Weights of a small transformer language model: untied embeddings.
Each number is 128 + 24 x the weight over the matrix's rms, rounded and kept within 0 to 255. Layers, rows and columns count from 0.

# layer 2 attention query, 512x512, rms 0.0461, rows 237-255, columns 448-511
[[125  73 141 147 140 158 103 119 102 138 151 125 170 108 146 129 149 154 169 103 148 125 111 108 134 163 125 117 148 109 116 145  97 126 129 153 170 116 109 117 170 111 120 160 148 108 123  82  99 118  93 166 137 161 157  98 126 111  91 151  90 104 149 105]
 [124 109 163 113 141 145  91 112 110 140 104 160  84 129 121 109 141 110 140 128 149 113 109 111 100 104 114 121 119 106 128 140 132 107 143 136 156  91  90 135 152 107 114 118 133 111 101 136 143 119 144 102 151 104 135 117  93  97 150 145 156 139 122 103]
 [112 116 123 119 156 168 109 106 135 101 195 102 118 101 118 139 147 133  90 119 130 126 197 138 115 162 167 144 128  94 131 183 117  90 134 126 149 125 178 131 110 122  88  93 151 135  97  91 153 145 119 155 131 141 128 100 113 119 118 149 112 123 128 111]
 [ 90 162 131 119 129 151 100 102 176 121 121 141 118 111 160 140 131 131 135 109 115 153 107 113 127 140 146 131 110 173 102  90 168 153  85 125 122 119 134  84 137 149 133 120 103 110 145 106 110 126 117 154 118 149 121 131 108 147 141 146 124 171  92 128]
 [139 130 159 120 106 135 150 158 194 121 134 123 137 133 143 114 111 141  92 124  92 126 120 134 133 103 160 109 115 127 131 147 167 110 104 121 137 135 135 124  95 140 103 153 129 116 115 122 136 146 110  90 112 142 118 156 149 127 185 167 122 151 153 164]
 [167 175 134 118 111 123 125 138 129 110 156 135 107  89 119 123 115 152 122 114 148 148 154 201 142 141  81 168 138 134 136 136 129 126  92 115 102  93 152  87  83 144 168 120 163 141 122 127 143 125 112 128 111 130 177 173 149 171  96 120 118  84 127 157]
 [170 139 128 119 104 110 110 145 112 134 142 134 138 131 118 113 157 102 112  78 137 156 141 116 151 141 161 125 131 118 141 147 154 122 135  74 133 137 154 118 136  82 141  99 158  94 127 132 118 143 163 134 134 126 107 139 129 120 145 113 147  88 177 151]
 [147 133 104  97 105 153 113 137 140 155 146 126 130 107 100 139 139 139 154 119 131 136 113 131 131 101 150 105 117 139 132 162 119 133 145 126 129 111 145 122 129 128 152  97  93 122 124 121 172 139 159 158 120  92 124 110  92 149  92 111 134 147 133 152]
 [123 164 147 138 132 163 126 118 125  96 102 138  87 137  58 152 146 124 109 135 135 126 120 125 113  90 145  99 116 124 105 152 133 157 183 132 120 103 116  92 120 150 143  84 149 103 114 105 146 163  90 134  92 114 146 181 149 135 123 146 124 166 128 105]
 [149 153 128 118 107 162 145 105 151 157 136 188 134 159 123 111 124 119 139 117 134 140  96 154 129 122  97 123 123 124 136 135 176 130 160 121  94 185  62 144 141 138 139 141 141 144 130  96 103 126 129 120 136 128 117 158 123 148 150 127  97 121 124  97]
 [145 121 119 160 128 115 143  89 133  94 130 153 107 125 130 149  86 164 112 143 111 118  99 130 163 159 111 130 135 132 134 110 124 123 105 137 103 143 114 156 127 121 143 146 117 148 143 140 109 118  96 111 135 131 120 138 140 152 152 116 141  88 138 118]
 [135 107 127 125 146 146 115 137 139  99 162 146 139 133 128 109 131 149 140 140 121 112 136 113 166 149 157 109 122 132  79 149 116 117 119 118 116 145 147  95 133 158 121 101 146 142 127 150 129 187 122 144 127 134 148 123 126 110 111 135 136 138  77 130]
 [163 128  94 118 145 143 127 132 149 124 117 100  91 173 115 153 143 139 132 118 114 146 113 110 154 133 144 114 129 133  95 143 147 118 128 112 123 105 127 129 118 128 171 119 134 124 135 105 130  91 125 121 182 125 119  95 102 111  93 159 148 125 120 104]
 [109 125 137 123 111 101 137 139 116 105 168 140 134 156 157 100 123 126 126 102  85 148 139 153 134 135 111 111 137 153 148 131 152 111  77  81 128 115  97 156 145 108 113 130 141  99 145 152  67 140 147 124 111 108 161 144  96 178 152 147 131  98 104 143]
 [142 109 110 128 132 110 163 128  74 119 114 133 166  68 197  99 146 169 152 125 129 140 169 100 121 119  41 127 132 126 141 139 105 106 125 101 113 138 135 120 140 111  92 121 142 153  95  97 136 107 165 162 150 119 118 114 132 103 115 162 115 136 128 102]
 [130 133 105 135 100  91 158 139 118 158 115 118 163 124 120 155 135 127 141 146 143 139 134 114 120 158 135 122 158 150 107 140 140 140 146 124 160 130 124 165 156 101 110  98  63 110 146 112  88 101 141 131 154 143 118 131 129 100 170  97 159  98 178 125]
 [144  86 140 111 113 101 109 184 159 140 142 148 112 148  84 135 111 117 128 152 113 140 142 173 138  77 139 163 107  93 101 163  96 139 111 133 100  86 123 146 152 106 141 113 165 130 132 135 141 160 162 112 139 112 148 134  96 133 114 134 160 190 150 109]
 [126  95 113 140 163 104 127 163  88 148 121 128 185 180 188 114 103 187 114 114 159 147 108 154 156 146 106 149 150 113 155 147 114 133  81  81  88 104 130  97 157 110 124 133 122 114 116 144 149 130 129 126 154 144 114 154 134 149 118 110 119  88 172 139]
 [132 144 118  86 166 134 133 104 130 131 108 111 161  97 136 175 133 125 149  98 113 129 114 157 121 117 137 116 117 123 103 118 108 128 126 124 128 138  94  99 153 101 131 142 121 109 114 140 130 150 120 182 127 139 127 131 148 112 106 143 122 151 112 155]]
# layer 2 attention key, 512x512, rms 0.0449, rows 237-255, columns 448-511
[[139 129 108  92 146 109 138 142 117 156 131 161 208 103 143 125 173 160 113 110 123 141 104 165 146 141 137 107 126 137 115 138 136 112  81 138 147 121 129 153 140 146 126 121 126 136  86 139  96 130 113 120 143 143 154 162 134 105  93 139 120 120 116 103]
 [102 163 161 134 114 100 146  81 139 121 157 136 111 198 105 134  76 156 151 114 129 150 127 139 169 134 130 122 137 157 149 117 110 152 130 121 112 125 124 144 139 149 128 120 133 135 106 118 109 128 138 125 149 151 133 144  88 118 122 132 147 106 104 113]
 [120 134 160 115 109 139 125 125 126 144 145 126 110 139 106 117 174 132 160 139 149 113  91 160 164 119 133 109 127 131 118 129 158 152 122 141 121 156 129 137  93 127  99 135  90 104 128 129 111 140 137 134 142  81 134 123 132 157 126 164  91 103 112 125]
 [142 157  96 123  90 137 122 106 100 156 132 139 109 125 137 135  98 114 123 167 134  90 148 140  58 112 115 104 128 114  84 135 119 148 142 117 156  80 139 128  98 166  96 137 118 114 128 123 129 132 126 139 137  69 140 125 154  96 128 116 148 117 100 101]
 [150 146 155 143 129 135 123 141 136 145 114 134 125 155 143 118 112 182 114 139 122 143 109 112 114 105 147  99 138  98 129 155 122 115 138 141 113 183 135 153 137 141  98 185 139 141 124 117 137 126 130 151 107 118 123 134 112 147 115 148 129 102 117 141]
 [133 145 145 144 128 129 122 149 104 106  89  99 124 104 140 144 118  92 146 109 146 131 134 119 136 139 131 115 142  86 144 113 150 131  46 104  85 135  92 146 159 166 160 162 167 131 121 123 148 109 159 170 117 125 155 128 162 139  98 128  96 106 155 143]
 [106 115 105 121 160 123 138  85 135 100 149 116 147 140  86 107 138 118 137 121 115 123 153 165 181 122 127 167 131  92 187 142 138 125 116 141 114 137 140 111 124 153 158 163 119 145 126 118 133 136 126 115 113 125 110 123 127 146 137 126  82 138 165 152]
 [122 108 134  98 130 147 120 100 130  90 113 132 130 155 115 150 139 124 154 141 101  68 122 147 119 132 155 126 121 155  97  89 159 137 143 154 161  85 129 143 126  88 117 109 123 121 115 152 112 127 123 127 147  98  95 117 130 117 133 143 131 107 151 145]
 [102 130 120  93 125 111 134  96 122  97 116 112 131 112 102 100 163 140 141 145 138 141  87 120 119 138 139 130 129 159 138 132 151 141 150 140  91 135 137 117 109  85 137 122 146 162  99 113 139 147 107 162 133  97 132  94 120 110 149  97 135 109 142 101]
 [128 140 140 176 125 149 132 125 142  88 109  96 108 125 100 146 168 123 110 168 138 109 121 126 113 121  96 142 138 141 149 130 132 139 143 126 119 151 126 157 121 108  97 138 164 102 190 139 132 128 133 134 114 148 142  86 139 107 124 138 131 144 117 134]
 [112 169 126 160 141 139 122 123 149 126  96  96 146 120 111 143 142 144 136 105 140 147 143  85 152 139 103 145 137  87 150 110 110 134  91 149 100 165 132 113 124 103 123 109 165 119 156 147 119 126 144 155 116 111 112 115 147 128 162 148 146 151 107 134]
 [156 104 117 118  89 165  97 113 104 102 125 166 133 129 115 143 126  66 107 157 102 104 132 127  88  93 180 185  98 157 120 132 107 163 165 103 154 112  86 123 135 159 178 136 117 138 160 152 111 132 113 134 161 101 136 117 123 125 120 103 136 141 114 110]
 [123 123 162 146 104 117 119 164 157 139 144 122 120 117 145 143 111 127  96 137 103 136 165 117  93 111 128 157 129 163 136 155 102 121 165 101 134 138 125 152 136 113 130 124 101 121 141 141 104 111 127 118 125 167 125 103 128 153 142 132 121 151 130 130]
 [130 121 101 124 120 149 144 139 135 118 123 122 130 132 144 131 127 129 163 141 148 140 133 133 112 120 116 164 125 177 134 126 115 123 120 110 105 140 128  98  77 167  94 143 117 121 144  80 114 123 113 132 134  99 134 142 129 131 104 169 117 129 101 147]
 [149 156  99 121 138 115 152 132 169 107 152 125 146 153 138 136 119 106 177 123 142 142 123 116 154  93 123 146 137 180 120  97 119 119 132 143 106 151 104  86 171 144  89 117 133 110 122 138  97 162 121 103 119 119 148 118 118 134 106 142 140 119 127 124]
 [130 149 134 130 180 130 165 162 153 129 147 142 130 127 159 122 139 156 168  93 106 119 115 107 120 116 122 105 130  87 145  87 119 103 116 117 107 118 134 124 161 145  96 139 123 115 103 116 102 143 117 114 110 144 135 141 129 108 110 115 116 157 138 129]
 [134 107 135 121 119 124 160 121  95 142 166 136 126 134 121 121 137 128 100 135 125 113 121 149 133 110 151 137 128 122 125 142 106 138 138 114 148 160 144 150 156 104 134 156 143 133 111 105 145 110 141 126 143 127 111 100 117 127 172 123  96 121 126 143]
 [151 117 118 125 112 120 127 178 154 125 133 149 134 105 180 133 135 131 133 125 127 169 149 122 134 134 153 141 133 117 133 128 128 107 100 148 157 137 144 112 177 128 118 123 113 135 103 117 122 107 137  93 106 112 123  87 127 143 110 140 156 145 134 128]
 [124 120 139 128 137 154 118 134  81  99 144 137 121 150 115  91 139 106 114 121 133 103 135 128 137 145 146 112 134 144  99 153 152 145 123 175 134 162 122 129 124 120 117 177 112 162  95  90 159 125 159 143 110  91  97 138 131  85 128 102 143 113 104 137]]
# layer 2 attention value, 512x512, rms 0.0338, rows 128-133, columns 448-511
[[140 116 118 132 109 116 155  94 112 136 134 151 140 142 136 126 146 121 131 120 129 120 144 125 116 130 136 122 129 129 155 141 139 135 155 111 130 127 130 103 108 136  99 141 118 107 125 103 131 158 111 114 118 149  97 107 131 155  73 102 149 129 135 117]
 [109 119 107 137 138 133 127 135 111 134 155 118 125 124 111 139 114 122 126 160 116 125 139 139 123 129 117 131 128  96 122 152 139 119 118 116 131 183 173 145 160 122  90 113 128  95 144 142 116 142 128 111 101 146 127 152 140 133 111 163  91 140 116 148]
 [150 115 109 102 119 137 156 113 121 160 115 152 162 123 156  89 102 120  77 110 126 155 126 113 113 146 140 142 144 126 100 145 177 108 154 112 152 101 137 104  77 103 150 135 132 104 132  99 105 125 128 108 141 112 146 140 106 112 137 167 118 150 103 119]
 [129 136 134 157 154 142 132 107 151 118 112 138 136 137 152 100  96 112 101 136 121 142  95 128 160 129 137 151 119 128 117 130 136 122 149 129 108 124 166 117 139 116 109  63  95 131 139 125 151 114 134  97 121 133 123 135 130 152 123 109 150 128 118 128]
 [141 136  92 160 134 109 179  95 160  93 119 125 162 152 102  89 132 155 120 138 143  92 139 118 131 125 150 133 146 131 162 153 144  94 128 135 135 127  90 145  96 135 135 138 124 146 151 129 128 126  91 104 121 125 151 140 125 132 137 123  95 134 126 117]
 [132 133 150 123 108 160 123 152 118 123 147 116 121  92 114 135 153  97 132 111 118 143 129 164 122 138 166 153 132 146 150 146 131 119 134 136 123 125 126 144 144  98 134 134 132 125 138 145 148 113 172 130 168 149  58 121 108 148 164 117 103 146 128  70]]
# layer 2 attention output (transposed), 512x512, rms 0.0307, rows 128-132, columns 448-511
[[117 149 129  93 137 163 126 142 121 149 139 129 132 140 135 135 128 153 146 138 129 110 130 115 132 127 128  91 101 104 112 140  85 122 123 113 151 147 130 118 115 124 148 161 165 111 163 125 179 157 104 120 122  98 118 141 116 110 128 175 122 129 117 165]
 [127 141 155 125 159  93 122 137 139 120 129 125 171 144 119 134  86 134 136 111 146 170 139 122 113 173 148 149 134 110 148 123 116 117 166 155 103 175 113 153 154 144 128 126 139 153 110 104 108 111 113 130 120 114 106 129 136 126 143 146 126 163 144 116]
 [137 145 129 169 130 161 119 133 114 118 138 118 143  96 141 140 141 128 148 148 147 158 106 136  91 150 121 125 165 112 145 155 151 152  90 169 143 147 112 108 125 139 110  99 115 117 127 128 125 128  95 161 139 131 130 104 139 143 112 132 135 106 114 123]
 [153 129 124 155 147 139 129 120 146 148 156  97 160 117 149 127 121  94 104 154 127 155 102 141 136 123 119  73 127 134 122 111 133 123 118 129 160 103 133  93  52 162 116 114 113 126 119 131 130 162 105 154 103 154 128 134 119 159 139 142 116  83 104 133]
 [103 122 150 138 138 124 115 129 110 104 117 125 157 125 137 130 115 170 164 131 149 151 104 110 140 127 132 140 217  82 160  92 140 169 108 133 140 125 134  97 148 112 132 130 127 137 124 137 118  77 152 129 115 148 128 113 133 135 115 166 165 105 151 139]]